config.yaml
n_layer: 13
n_head: 3
n_kv_head: 1
head_dim: 32
norm: "rmsnorm"
norm_place: "pre"
rope_base: 500000.0
qk_norm: true
attn_scale: 0.177
init: "trunc"
optimizer: "muon_variant"
lr_head: 0.01
grad_clip: 0.5
batch_tokens: 32768
steps: 3943
Each number is 128 + 32 x the weight over its row's rms, rounded and kept within 0 to 255. Layers, rows and columns count from 0. Numbers have three digits each. The size before them is the row's rms in percent of the matrix's.

# layer 3 MLP down (transposed), 512x96, rms 0.0195, rows 13-61, columns 0-95
119:086149135094076108179201136149137135152088111138070127138167121179152121168116085150170111172097118161162124061086086175123089144114102160141125145150096206133124184122120145050117132147143135119151132076131116108166165078140086142128077112076122094149132126077135065141085138150161120126
103:154118158138136114161137133135151118167041103136066132118147165117093106133092079135085143096154151178095069072090137143063157133119095054117136126172105161137109144113152113153128122081119068103155160162129171108098191124132145078144164166098076109182097120143159176136180137126155091116
076:123044132164134142148156129166062116118113167090180129128133097131139145155166152161143143083190093123122170093107158129179126103118161216117116104091125113082136148154130168185120163119143147148102128146122090131128089133109158168089218111154105105178091097118148104125152174194099152168
090:133164074168171152126158164139109120187070159102126120178107162112093156096110077157110117145188113132176107210196143097106106132094151135132135148147095138145146101139181135060119106086143159152137124125117217154166089152190138112187135121158111171117090096108081157111112128138130122114
097:057188084126138112046084155169108144139126128112084102112093090106084136102117133140097112144153144115136186152109109107184133128102145135196078133132118083116134169114167117146163224119173130113175115118099070159161081116183145167129079157130078153116090156146104137161137154111127153132
100:112137171074117039114162087123103141145125109141120107109156132161111178095169104135136118074150158122106118091150151165071193082124126112178202099129150112115132114096153170119095077133116056136098115152097080152160181115155129140132193138079150136143143156178140166136119156120149133052
122:130105119096156117110064066158178077109113088125059089094162114180058173109097167120098122132124159186163165122116145148104146133125119145132088110102164161194161155120094088101146121172065127094123118170110171103154098083169134154151175180157151093148104100119130104101098112126134167162
116:084161112122174196140139092148110117159156113101177094144151109156107126098114124099139127089170202142108093117156101112144127119072158109136128177125144103169180090217114128109134111097118167166137119168098165159079156093125170059137078107092141081144127142172086086054099139128102138138
069:146109107098159105099154152176092137163102124136099157123130125058110050120140161128093145106107195132166134125127120146112181070165142137099101141184093158183180215136144099191131085164140140091162095127134094163118109103107080153132054154121111095178140116150135116165115121079151114152
114:154126133093141160212136111084090120141126121100145146125161075075149097097094237124137139143110091071079110154178096116144064171108127153183118134160160142079168107109123154150074120113113153130115167141098147113145143150103076139176100138154133093097120168101130083095153134157133083175
117:100134165141138032112148101102162144085150095122134122144115139143167122114097098169134179071135129096117162144125134119149141154188140111125092143165093158177079127164116109163121085151103189057125194071157042140111109123145117158127098123117096106105145119122129203177175141115167168129
092:073101112144113170177161115121109090145148119109190152207161177100068168106090118135127099107134140091099125165145156094136085099106138082115096143142163151103138144164129123133157114107188172094102138159150130143098050186112140090162088108103130088077107177095084164112167118069107120158
090:129152180128128079128099132138141066171126141138138146114075152115129160112156102158122125089138097072188107155131141157117090093102141063084100155168129143129110179100167117173171149083179114134137100104105199115139156102117090133154071123115117196144202098118148179159102112073114188146
100:149113132134116129166165124060141151088094105152164129150066132147112080118114105107145173106047089070102095200177137146181126160128150159128113143111137110088054091138131106142147081106126085140114082099110109127094089129158068119115121094173117086176064122162142119147118078113111103178
129:127128135120099084159135077132048122105099087132147115104115178096144082125125165091189168079140214182105104057150151125100145178121110166138112122108168111128051137107102107100164102138169081094114109166137120081146123140090109103116148171114110119146154150143120130161097096196189129131
006:110162131151170136067115132100089148171157153155158164085144160136133148105124143139132131151124141120143123188118143125109120127139104166112102068132181121084117117119161156156135159125110148111095146092052072041232120094120155098129112194147163071114123116131131164091145180189080106110
074:148129187068097123181138075165158132101118062149127153071179134132137113176155089110105167117135168116099155079089107088136105118182105074114105135159104145152140087138150152090107129148150109166122153109158073089151120166126127083109119162096127197140145111064111113074091197157150091110
108:095152133139090118081160116128177121148119110121113170176070124127172134118105120102066069138138131081148124102172146088116094125130116148119078097080121118198142131149165115131142065141154231128180115135126197125127111116127138118078157093085122109145112153168181122147080134123148043099
067:161154124116122118113185102076146084111109162143137089093125143144149152118121148167169168128081113085148104183181131197178151137146097146117108142102160106143142112129190128171098112092097142138156202077111097094112197170119175153154101165198148144160112176117068087146135108172107115115
110:125163143140149112047114131191092057140169118128130166154147114144132158146133151103183120149164081073130088087221173114162132066146132128123126058087110081127110152141109098135121103141137136116199128179178072102160123124089158142111132127147124121087119136150107100164175108124184121150
104:146104119155077144185109121117056172139141159122070093103132154111154090153112166093111142125123128169064095128104148069075079102108206138178089139133126160109085121162104137100096126174088161142105129145134174183080117087126168094176145089167092169108100095146126138179144146124163140152
115:172110117100104193116078157123169131089097137142094110139195087080145101072143111085098105189109172135083131149098084122135080144136194162125139074153125062114087138118128109102081169070111132127106131171143165130122157113144111178119190090099099151094141156132094126079136152122073100109
115:090115176147147126089132139119142117214115070116162110134192141144086139167096191154063122107166147161149150115101163107107141148129110111103188182134187120121061123128098144074129096134069143117095103128146085155107154162114108085101083110104167080106172122121120138164110089126160188163
080:144122143112043096121164158133100074154150134167098140119134144115135125166116148088111101133115123136119104040141164117118155130130169057096133121119134157157088154148122156101130222191128123182143142100092141101071205140152064145186143111108136098130161084088132135100099124094110157081
096:115083119101087109103128074168135053174103171137109164095184098129141163135169130043143087151102165180155137080106183125152116186087109085068081134123100118125115123140152147149112135133097101136098136119109111101133074146117098135160199097098146150132139127154100136176198097097090118154
100:184156161161089100133087105118108126185118117160131131230107164108121143140148110127147092140144156075149190129139086117130074175165134107144075172130112181129193142129077130117129148177156154130147132071142084141123112160057116189151117094092073113104171097162096137114146130136137125166
096:114134157121137171113123067107112191092120110169102113181120161084150126113138058133132126127182131145143171153141094136107165164080122155120106132146159046102184184143115068163057091160116148140104123153174168104128134104159179174087174188103184142154160139129147128142117111100090119118
121:138120055127124105134149139153085121147119141147161137159132138112136086123093137102171105138140121161104090148154098178085141113130178197168093099138131156115211147099136131161163170153099151103071096106149142127146133167136136115141089125068063069171157107049135069107082091169070132148
109:146152126119133145101082191101086061124117118128121122095162125121115182168120012154137137143110080192154090104063067119133107119138112131170138141133080122103100165126109110107132108117084116188085113136163089074138160159130151115141150133114143097158167088078161133138107138136081156191
056:158141184125107151174071065130064147150155105149144111116151155132099152111144120151108176111103142144130184110122102130133129112058124149118173104189131070081167135220130091142086129119160194111084114163146109133088099123116103134132177117134063133114068086089117143122157167118161091155
106:180095159117097195125107139147141144105130098144175145106064114082142108165168113158095139137156167108090142154106133174127150119109114100105123135132141096139147148148160157121176135142146161141165036126083219173067153089091044158124182111154128123128155168102131161132148076131137123081
053:162112096120154154126103173105074123103148116144110140186161141132097108122132069076152121157128171130141091051157153136146086166138169117181104084154147178155110017114139105141132098085095194145167106165105064116110135134140095126090131134140098111120174148110122163145136105075177123086
071:133112150059145139164164120128165132209073140119133096119139116164117098070137137143126105104108171129137137165079102132136147125081104136149138133156109139107165156079133129093152086114173171097158193061107177133109087056154201123126155129150131102208168117125129134127089048140122114109
093:119072100162127100167099111162086115136112097138132088099142129101083086133132149114160141102161127121128109061139145142175081128187154135117144179139128120103111164130123112088171163094147063120072131141114185098175162121180095124118187127070136117150166176204142134113137068143214109121
109:191177117149109129128107170146072145137156178145145107163068152125160110147130188134164124166126060146120153208143139165136152055162160085101123177150144106100131067138052100139179184128141108120120186126090110143105167134135143150134121144096113121185139095104142175122161162133086147122
064:146056146158148108173087113145100113124116151130126136162099147116135144127114167159130105158119110166116137146138073123108111140122153111164084107166076151066087163143167118045066110102219121171128138104107101145068092142146097165156176144103091203108178124070113098148135141119109172138
103:086105159159120134148189166139155141159139134115118184156061083078140102191121142064130130114104131102098139104186114146111163118120094138073073112081149116127145101119154195172143103152158134126117082084122181098080109150109107116144178123189124078126056160180108114123174109142139158114
080:116136118140156125148143132145140172132126133139074157120154066079147152135169116122181145131153100072159122136109163182150045180108140159132126160079097096174110111096098161093164153138151124075149102117145140123102087171191073126035158141117122076179117154104102146103093123182170106147
010:147114116098137151124068122141146171086117104108176193162102116171127096113146068078157128127139130152156109168080113118087029153166140104119128132105133131164185153109141130094134099140135082101132140218160167123079139093146157157118113127116129066105158114088107139190115112064110076107
110:102185115153110106121207124116116158111123121148058144142158128135108153109073057116092138142123122085136093108185057168135136172151120122136115188159094058119172108106140156126176118160084108134111153167107170117086113144067124101100196133108130120169093139157170152163128126148064101140
103:118112110134055149126153140103200169107134122118133117108155129162129135113107054122162084143126130127127135174081147074108191086128147147141144130087080099152131202123203107144123149145153156171131103071122137114101130124115091130129131109115145049115088099163131045063081121175114167147
126:181159080134076109162126143104158100126126144144085120111157145105088105106132154173109134093144163156142106137123115198152190080165158112127050146151113122127091156128163069130136157136154151117145122122144090089136077162094085119138060161110083123188055148186157122113154188162157165110
103:105165180121083118061085086110124104087116172152102096120091129179079113132183133146094146159102129145161132112154102121107133202117127092168125113124090112110093156086148108111141121192102107098130144187154132075129126109166125188180183171131049160107112157107118145145134080118155181084
108:125150112047116126061090162173125149105200111144159103130107108102125085136150137114180075133124094083126144131173088139112086193103109152139145176166127119180124125073138138097137145140136100187149151115139137157113112150101111094183079157167125149130114098147177123163166209141138145056
108:094123150138109122168130100078102185157132142110145076100179102045117090163123079148108163114154126121138147177136180085119120133082100075117115139124165164202134141100093117097038139105078141116105078064120160140131106124154127111105135126142155124197124099115168106105173130178159131168
108:130140121123122125103090147088134136127129122168137087138107176171107160148117125136044087140092132100144113156083125137163091108096139149114155139113176088203144127120062106178175121086100102063145167130113139132087131098104066058076137130142110068124175120177127154105069099158165157174
107:144092105128088154125179100127131111153128104126138137071087138127114052155121128130074122147129076133156152248112122114174065164138161101166176050099123104118125142163089156167117125127139146100130160107136073100117128103096093047164128148113076123153133120151126107131113147128103189165
102:103170108112122139086140079169174117131185116125116069074112136106209129150090146147092162094189128119102124191119111118122134123107120077094133122133170144115091107100103113143161064134069139186163167126105061138131138181125116104043157080129173130141139137165089136150126097107128170095
094:114104125126129146114072082091106130090106082131095103157129149114108074138117134137149159108147103173027155142125121065143090126144071170129139195180142059068135180143118129084097130158146124115169119126154066155115140113111142096103157191121104139130128093164190160099121092173121142169
# layer 3 MLP gate, 512x96, rms 0.121, rows 14-61, columns 0-95
118:115163131168148118129137129103163180066086113153133106165162117132118126137123128132121131093151177090193151112135158177175126141111142138123149158183168085154107163125206097086158132124096123102094107121118202116100075139080088142126044056092116169139147105134143101177153081109168149170
068:071094161090125144095131077107144121135141106139104120098121084146168097105144131086077156148153142100140152153130115126094123112182015160208141113162124161136189123103178116094142127164132113104099144124148088146095128121143089119161116199147117151110202114080120174138131143113170165194
102:086104115126126107117142069134106116078107102146166169118187165166102102121161124129096125168119133077084080112124116122153101116202160144152103148164103146185075113141095108143122097137086099113127100119187156118079115162092064170130124166169129157087197156142105044145120097136183165135
105:064179139084110119046095121171125126141151136120086094079090105143183150117131116139080134121164130125143139163072099115166163149125127103172108158140157091075119113109167134145133217151140065102094154123104140121140085096169112206129136181087138134100081162125097117168169130111129169099
113:096205139102079138083099136119053115149121170073156100084111085132111160150128083116096133109152097150160150160068143128129136092134130100141116123162177178151102106147091092162126170199152140144173090125102147128150122136198141138079113150171139135092137138202163150149160121144185171164
128:112136124106157103138075113125107092069163118146104155121157112182205164152081133132098092116108168143168122100090098096096091137115180132108113147148165151164163201070155109157179113174099147074078179193114127124086188189118121122120132141093178141111133142092140121094135131077097135135
119:147110160167093177214157148140138156106105071115198120166109169159095130113114106070098117159102181103117100162115106124120083053061137105169159173141152172131131118167124080144163084078126156136110102168120145176101152103140094127144132120139138103149140174134143164133135119128154095212
072:158152144194079084127119088088163106138113123115104133133118087160130134127134117078192114095156089165148104131108148121105111184127166096177173124093126127102108080087091132093164184049134132155072102115099142059178114150135174119106162067075118147120090137160137191085138115140121102103
117:079129160176146124095168118180139158093111131117110126131103173220106159150197078133103102171119147108155136174058076120128139090109163128119185129143108098165107096167098096118144155160115085127141107090124117156131127146164157098096085108088126149147171145092052160159122095094110130060
106:152185122124089209106126119151120143168122168093086158123162116159089133127152117123113145148100139182166141109117155122104152137127157138113111117079173087121100144133115133131145198181185119121108115118104176101127104065131178107170120154083185105144075163143203121103104089142168048181
091:120133105074107104064016112096095122162177153137085116097089053136174101179111101139129088119102107125137116128129087145101147161100115161130115072147095128157115112131089101099136191180120171174188154135142141119151177155145184124085129121148111153131108119156139166128183111177145133104
088:174160070116161102072150160104180109125135133114108086122118174120173083106086143124115163094151153118111123127155118071134130145138137093178116112142089061088113191133156164097096121126093104135113114174105153153103124069162150179169193122125135190093152087169165131143096121108051087163
102:113140065110094152133088141157143132128111105118071114102094137128129101142125120098078157136089143126129083146134202117157119193111098086138110143179165128095130171205143199112134146072124109080048131123137130140178098069153148150115086155088113080134104124080117142156176104151187167116
148:137113123090128090149123137091132123171115219154187121085149129125175107171129120124133157144102123170129096119144132137110060099170129169165112077093147142095061118128151045136115135112137059078141106081114101122142164135169111139154129201108104194123138111082179142146191138142120144167
006:122112146172135063161143092094154107120126122139172103144151116102098093104125124117135186105135153096225177119164128148090207082175162118111136109143143104094078084082126162117137150091126126114159130157175144112157101178082084045146104126137138114126143170127084073109159157149166081116
087:122119167062110077174098105128071131160123072160152187121123063124108102167126081104076106140169136089120158086081155131151122103162153124163105154169076153165092099131114140080105165124136121139160164165090076119168153139134097118178108129063106175119141085091106140073139159164170134135
108:139147093136171114117127101148131100147128166155127122152217108151144134128140129150108120122163152175117100075168186187177153102175138149121203173148089104166108074090170091095145165165078115159102110170171125095144102120137063113129089158132112082145137092103119146047109132122123171167
069:141152149115103149162135125115145126105098115132147175146126128108111136121069128122145072087091085076169081089156176106085132096119131207091124088129081112110119154210096128116109170101158208161162132137146095124154181134166180140158159054189116158123121135120134090107176088118147124168
106:140115111121187142176128119153174177084155112121127080128068131123114159146093110131091124130166147181130123203067089141117130172130124094112142188155118163115154109061147127086123122125151118112055140154070113156085084125149125199131095176104142157120116127058094181128157114166077143113
101:142103185151140149108137089122187097111111127090156119146099114141138098149124099180075124125121082109089142159141113124151121156178111169075151167116124083122142192089105143118147161165143070081132146067123128090113144116172095120098085163207127097130136192194129154087091072163109103080
111:084130133139141118147199114106153128204129129132129063107063153178151156130106111139129158103150103137180086139091167103078165110137093086125103168141149140159124174090167136122105095164143084106145100095118096125143055122085158134159098200120156113143100118096123168198108092161191159133
113:127152098107109165128135085143126151095116181075153139185070114164141125096188089117186168162041087145143124147156099146136095077108154160149095111123105166094164101119095101114110173124190123133177153129121138149135151087074160163165157137162070157175118152153200167138133113102108110127
081:066063127117137109132086095154109118102171130103159111143144148117109077125198143138067133155185121145118098111121163057172060107120112169070187079186120119164140094100129103118107097113113130126114116151112077185133139104084121141071164149201142136088150093125168122084112148117148116138
088:134054125052138134102129188102157133184123154145088072107112111092166163169146141048120135089111166121168152103149142152105101145050108115108066174125110186104133103133104127100123104130127115162123154156123109094132155130163121114144095090093104139109138135143103138171179108097101115229
087:114145159110187138115159140126086081118167103168141120170088141088152130105128174099115206115078071136111109107156120153156159119070134141132086151096108135138118141151052127140147113152155128130133091162139116122084109167160126061088122115111158131089137193169076078108046093061109101122
093:191147145095130151144118080105142130073158076134132098167141171104122135157105113126203127132123158126215170140157083122094111137107188124095103153098158098094152165110073079143079087147107160139102139166144151088076163155143133136041136170129148105136153175136134101068117142074112131130
126:146164163137111094159132109132186143099163114088112120117130094150097157124170143189096104084143108109141115129137149101169103118153080070097173162138097114171078147195157130092141108079138116181153175169134096182134129094093119171117140061172207194095129145184140136133126156120155128091
103:155155129116120125170114142155050149169133129113106049133095152153162066163121076120042137102125141132114069181038129119151126088155192137141119111200125127151130084115127130135115150128123113122180103161103069153115160172146133166123115115119136206099148175101143118127143125136140083127
062:124128187104106200087139156111125135110125195189146087104146161131138107140120147132124158151137118134112190151079134154117161183088148060114143134133147123112104153202113131169120150156174076150122122108157183072108048094127128124153130171101099122145036087133081122108160164112126123132
090:115142109110097146176075183116118117087117104108098138092112079095151209153162056124144126149133177167155128125172114129087154095084101096145066102080158126150127167138128151139154078198143126091147089088124151145066144104076082116174128108159115107159173134167143151116130098129134082071
053:108144124128115136094170148114132111109212130156126139113125094115160146134110154166125109197116088094173076111112103156107131173163154123102160144119099095138143122134142122080081075144118049172108115115109065137118108132215101133146149136141143094143073121226172168110112176127171113078
069:154151139160150153182080088122137173159115150124150143136124128141081080158158101145122118086126159101131056174085175170156148137114093141098123161162066136181176131174093102125118158092156178144157164136107155084152137093137134090083150122109126092165156109062199139162154111152193080130
091:149205132118168112111122129121153175103170192094132116072123112113162150135123093124112139145138128128087099179106125119108095111105101096131129111133124121142106103131118125205094196132104171124146148130069094178179203107169136145143134150123144172087105099097168160089179116221059133142
107:115123094165104081124105062183159127096085134143124082106182150114150126077170118088129095139129194138153150143136161108149127103117163139164166130142118097123095203121155127106130173127055076082133107165107121123089112124156135057164088139171127173091173107034122082129123122152140136120
064:133133176189120082153116140139195098139047085153126162121170162121067107086167181136096132100113122223135186159154141120174131136179141142143167154155124175117121115090134116119150102106097132082124163116097135113117138142106090170128152155097134141123118152143157173082123096143212153174
112:146154140086172142125086104123082120125114146144153103095149164172091182086161166143084106147114112097117125169038118099117081133139143176156146086141144193115170173145062108108130164166132095150196199143142110147165146121136129143111120119127126160079196131070159148167129154104121105179
087:139172138076128168119222132133152132101140166146093146134160150131112107119102171112118193103075111130115143129141126139107119134162168102195150112128089098088111105091147126141145182143154141165100065141069069139057171123180127113149126105155170174120152164148102090082130128157087051141
010:099085090084163092123120152135116126144144127070078152123120059099133126187096148155150149126101115107118163104118083159157205119126158143090148125090147124132126128148065131162136165109137155173086169184118122053177136169181146149089170109087103101094082188091152131086154140154134169157
113:160059112082124137129061091144104100188123124087182091125096140100143115162189156145175104106127102164108167134118210081120101089109144124130118097111166167136125153177079104112059128127159152149167120119112136147170117110174126139141083089156121163076178108155073126122115142106181154170
102:145153119127084119133130151126134098176148118184078141148149134080137113075072113114196141093117095155134156113162144124130136101192140067134126083080165103145127133137127070106111048185140081169095058102114129136084088125205163113131133122155108156119093147189157100073142137114133102103
110:150148132146124099131146153129167113071157138152144112119122183170088150163162131135073074072138144126181066114082157108148138128150163146169037077125144132151108135220105118169121179123110177097189131098161114111147125167135089111150135148146159098157081190121173114101117145135159158116
108:127164160172108118119107098128223075144128085207105118149154158105129150037121148127135159142094086140133129091144126150138133151149167109093087120093139061101081118166150097127111153167096095123072129122106175153119043129111151154148133144177159140177098121191143117139130119150148080117
097:077146096141152155130132118064199152132119148113089145091173192145197174109128115155138149114089138107148157111167095169143130060132092100127138097110152118136101149119177116145155125124101062099179143158140163095168148158075082110145124154132064090199128121131146136081147141117117134210
097:079154113088138171156138109131103182133098120147084117167132124119196134100151135073148136223117106129171061078126172137076119099152102194073125094152111159093162077134172127146083121148187175131121088138130120094139126135088100132101130113145112123110136161120117220132133144179126117158
118:080136178147125170125132120131088167108106167077113073124130115134130097140213097087111115118115122106098106111108126161180183173127091102116165129187095140138123132183139158112164116158147147178181093088177096092131154146074187138163103117125120073108154131068157176156095112105174151083
119:106092128162085120161092090136130111083130100146170152104113119148176157208154083087113106107094117151122048113119139195110063175126183128152214146128195104178102099095099115134160161067120093098110094118124154108150171136119149159120117120134138094142060110168128144132139111110118148158
103:198082194130116160129148145089100130120050141136124135158154149167096066132201127134098086176114102135132171123156117174141178140113121166173162139181106105150080146105108103111135121156172141119105090133129128140131079079142126135206110153153142135167118088107122143043177176135144111148
091:130089170140123148149132152142146104068157128112106095133163091165120099145102084148193092119149089116132173155159096120133208136146171106096141169136120129116147152135117135149120174185110098199128093170120149177111156128168165188173084203146167167158151144169124070138157089172140155093
# layer 3 MLP up, 512x96, rms 0.115, rows 14-61, columns 0-95
116:129109115110134093105097120138151061105186145123171141113118174141149127097124128110104132141082140166124086180125126125161104093147165159153102104089125118099097093090060149150062130099141162115149163150134010131138151151200138107138157148154135112083143180109130162069121169179075157101
078:117012187143105134123134137143048115111139158092160147120145092147123114192169125141122068123145116126120167135113130128149106094112072226121141098115112183091148142138073162135130182132173151137149131104172098087088114152121127119101165162150140101109115088138155125128100154169150194142
096:205078150085189139136144137155153143037072140104160102134100148160119123100095156162122134141060126094145143143096115140132144096146151102091098154108173163109145133163083131153130087144117049097122093100102118148140152150154038163139080124118143078102182144134131108145119131121055108113
093:159101161144067165145149117084137116058113111120118147053080124118205124133174097146101159092125136083103167124109111152125178071145172141136094162136156127084150125149146128182107143120188092108068117134090150091132133111122066141122121110125211098111098179129134137101173084162079130127
105:137104090149162097151180093103245110117115109193123177184129143099121116094117154158209129143081122137149131139198136130101131156136118125105143140098097116099163158129125133099100088091098146169126173128138143105101089107092147116200123135055117129177101093089097128144103123133094089090
128:101115113150137131108131106168151173116129138090121075114137111095074143129092113107147131191152134144145176155098167126144120156138131146118112103100091146124104155223123120140129124116132101147159123081143155154143066064251126081166167172158142152098147117051090053130118137142144135099
109:120156076112135104061054118122119103142127166124100143112145113113116085158146132179146159084124108142169131080090185146168110159204131119058066082136067103106140132153099142127099150155108110139197166080156118071112102171079142124081120119123106127108097154110137132129141142124157116048
071:094119205153170133132131149156099076127040173122129109116185161142124079131158126187103142143179107087108171155133067169177098163075105146158112103146103083110090148089135163163168151149117111105123157156046106167121123127083106169152124134141128169130138141133164099133139124106066156107
109:095104116158140172119177157161185137118159123086094122173105129186086151179182062127113114159088159134156155187065090124148140053122145119085153105122123157195098100131136103109154180134136114136150129145101147148151125136151168122070083135073116150125154130109073173129117106080097128068
127:103101169121193052125136129090113133085146075130144110122106152125181117112083143152131149076157110099100132130137090121142123156167100113147122161191088154175118121151117130149143056103060157086135177134123050149105142156119102127100138093143082122101173099127092160179181144131139210097
089:115164121082128112078024135107104131160162157148086146110099086130162102190096111137131113128119105110090092094111092154108149149085101175136136117144107122163125096112097110105124192181147187175195153126125134113154162166120183124062132096150118178149101133150163138140166133213153133118
084:143098157109103134126099117115105133147176101157146151124144095169067141157114113175142144162106165161175151107110144135160125070112123188161197141110162219143119083170121100136146158102110088139153145108153122116197099210114081091109076145137138093174104132094121094144163145180186149147
102:131133143097178146160125106138093195138108110186117140115078110135166105109109090105093171105121123125104065160146148141174141233193128095184128084092158102075103147092156169108153103136137100132153131107103109129114144086197118168177143102151109124080138140119152119158127094049135141097
156:100134167140108136103124080161115143100112019136087145159094166129101154100117140120135121092178139088123155130129146125136158161088128091086114133179077103173160139129083188109131102167128206132117147178131114154106068113100118115133112060167141061132150162167088098144074111113138125075
007:113142130124133070103176141124132124120110098139127103117120093079166138084193162121155111093130105142114105162158104139128209196147136067096181206146096139141173119099137167155131144074142093123123155083190108090147130137120131164129119098015119137122105146143121175180164122097116128149
072:089113129105176119105093144127140158139102150180062116105119180147107120138134147110138098122095122154115138133114132172109152154112148127087115086107150083118158097114099148157194152161099221102073147105153177164142154105081109117141114158202062084119163172094132098139052094063145148136
104:135106104151177148121123103133089095150087159135119125163234120140129152087163134123148158147167157206127079090162206144155160112148153140137198182126096106159110110097147109098123139144093122144148106167189121103147117118131067151124085121155119095149109053122111138062111133134072133156
071:092155043124107089169100127129113114087144147127145140129144130111135103072157141151194146112120139147168099110185125107069124082181134151129131127085123107135109149192153148159088123157078087122076109081153132103169152140175192093114100120227166126143137147119088090089142165163126098103
112:150130053129171162160130148122138176118121090102086087138067112111152116113101117134131150131156174127163138183093079113122136145116102087104158167167119151127159147089149130096115119133120121124040091169101113176107130135161103211130119139080185164117122152122126159109117090192042100071
103:143128160099130150168103152097122159179119153214083074138110164138146096140038090117118089164118125083121140128088091137119132068086086158179061107160134154119155161064095091088124101103111147126172137164102163139124114092093140117116130130134047148131114142092096090125139161087100143152
107:155122091105148140132063165147127147108163068129090136161190085077126114096134177086129072127115169105078153106140123083176062083167148155150128141141119109089138076121117115103110156058097109119114164155127147137090161135091096177110162104145121137065140164153131076048118134134086102133
104:161176133119115110178158092107145164040108227092136108117058151125168118118164090118153142103057112127137141177127095138141105079100145121145075132139110084082162177136107084124127156125180102115139108160174132136128140115111136167137177104178128171137129166165147193097114147122094090113
078:174154075157148110124153153166161151108078099097172137189179117141125105129171060125121124132146116125083154102136145186147155086147154170125116143121153090170154054204088119130098151196163160132187121121146152117128146189147172157096116139164202110112153117161116117125180143149157133107
084:106135122114079148109112079096139082178129145149067151150172106085119143140121169072066125111084171103124211136104094095140165160138091078067133144078078204081129117110137108131123160114124146125115123077133145103168139100150138160102124060083145091138125121135154176114191137145128089109
097:117117141125213167147114160123072141088087112139101120097088103133153112125125149069105138173112092129100094138107137143171124116039125173186122113107125156127140127185099145133176083150178123149117101197104132113108115144160162039066139146094148133120099188130133066135115122081105120154
097:126171136113122133123145174144135141164142154136113118107091083148182225129126123134107076133102095089102090125083123065103160161132095098150117072090181179114142130228136144123174141141137149176121122075110116169166104112191161127171180106129122144087128096114156149140123110156096108189
115:123149149117120077154121082129172131102155114112108131114148072155099154119157154186105104081150113099149097135152149103171101138144085076100178152136086115155084155168138152098124126091127133177193165166119080161131119081114109162102159081202208203099129149152112125136125145115170123059
106:114174140124165118180078131130153157144126172181134189137102109095154152093102112127137161110156204121116199146232161105147126103161119116130151151132150181135169143155150128155111126109107148117171147060085165174148129090122151129126145140149084146099066097201108155098182101118120144114
059:143120143131067124183098109153107111130105110105195123122198172119098156118091148165109209113119100127131177078130144089118114087111163113101136094149135090134121095163102077146124094161143165112124119136129136111034129134105072154173151112200148136114049125079117158097175157104164117142
102:102107136078087148133049194109125129132084134161112169111089094079149155149168086148148159157145173141144130126150122168099109113065143100134078115106122094135187142173122146152163105173127140147134074103082162188047120106111091109145129126169127157149169149133159127110157104105130059064
053:114149095077123164131133099102166115094118189094090039097159083088140125145134145157125078157138103088183134150163056150060134145140127120114153134094133169086166194114152142092076121148095061157101153104086116102125150096122121124141125116145118083089135142175124137153128164105089062158
076:174106116089147145134109140092149144176082156158119073140151131137158115087121092121120093127104196137139154185088099114128149096112107109149122150177123152090161171061144143103125109112161082119147148056133175104134040088058158133141153136134094138183186150166152182122067114140112097119
097:089071118154081148144173100140094103146084070151161134202119174125093137133147147124146147140092145131163160077173156145161152123143136158101132138111149165103148144156125121067147090115142070139150134130176146067106074175104109125118112114091081103154170152159085092169065135051186127118
102:179148171109107152145161165122148174167137118150157107161121157155082144186125116149094159100074106060123184121139078146146119132127149103146098154148090143129139073173109082142126103104201182178173143089113174149140147154124134154064146117068085109137114164154115171114119154095151149204
063:146091143138141125141127101120153175179120142119146049150145156104167158139071178104142179122112150152120177145092132097115109156151126138135123088123137106096120165155143139081103127146148101112144142133065165150105079141175070175156136179092118174144201096058056050132125141094100137093
108:125200175109150139119073101123075123140145168154172112076148166140101149095141147159111120165108090084106135168044131112112106140106119156184127102126140171129168159131058128128104174163117113154202189140162116107180132136139178134097141113135142133074161117055151133146122167110111106186
084:136121119090138121106091123130165103214113094169064103155113084149152083116156143161107141105145067113124102082126060159112128165132146120123146112129102103068112118176171139121148074198125157148096168152125091073164094163152197128065116128116114107129159121124091147117115165158166136054
010:111156096064143209080116126104140166115192099235138153131150162186107130141116156080149080113142170163127127142080157119126078127108146121134092135157089168149163125092145095111081101107178165141173088114114142155057134119116146123099114124113113147094138159126110070147138086174096142119
100:161122104126139130139066099109115096153127155061166093139135143115143082134144210186143078125182117181078154161067129077149181108108144103106148114100159121179110152125167081143071156145180134090153120103131163122175129131134126157143087078137107108117113107131070170110133120097205129095
104:083117145084137156095164195135152146133068145089079177179116144075147176094159115119127096049109113162173092122122149135157129079146143128125152079154090103136108119083141097128194085098136091139162087124172163175121153189147166119083160174099140145176125151113176134143091119122103124099
136:132166100132137128157094178089145132128075120147091128115143155116080064099124117156094155086153153160146164130157144164135152114129148130152035153183123047123112125131160130118149188134157126110083111115109156096099093142079088111159070162108080130183070180108143091124153184172154151162
104:085079124045111146059096146126072164107156125151122115085084092138132088170117131135132121133178173108146097153110102070093114169125066162156215140130161137169194118107146140150140120130134161110137086137146081106111162133193120109138111163094089120113181127075101110098114141101122181128
102:130134103081204122059102119079167124094129120139136111092149165128139048115143164138145085124116134039111139140123089108147135173129116132146126125137147098178048137065145117111184187152118121155129196186131139178146136089111124129164137124168109139108104154165141104139154164106178155082
104:163158135141125076131160110103181117110162160066159121092157131101054176152105100142136131031147152141122163191150136100151108127131143067126096140101145129191120174166130088120129170108094114121081114093131147149159159109186138102128124133152164115157122067119171032092157139127139128109
114:160148078121117104147123129093160100154146084129171140122125168138149135130046128180132140159122132173151152165147147083129027114139161160130081108086195144147138143125089087145097126098107118085122152139053172180117092094160068090098151127127139165131099140200132119113139145111087107186
109:157121123097170128134122148091117165128126204090119140106151126084135082079099166155169199157132162118192171178139101079119184139145079120093068141101141139067180144187154157140068060144144140136110135153125088144127060099102119121167128149079148096125141141102145128135177099124124112134
102:056202089121188100127152122172127141105215118105123118111093090102174168137090131136135136136123139097117142142097093105112120054133133118115139129093174163108164103157134140121168098098073114159109203136118120146148173142138124102063173094108121127077194173154132132183119071109123150117
101:145160115114112101146164127124195143157064139112150140134125164100160164091119177121139110102096126097132124118086157126130134095136118172168055075113139182168104086102154078087141107106149112102112170104124172068151088143111082100111182084134060132153123144116126153143096181067093131209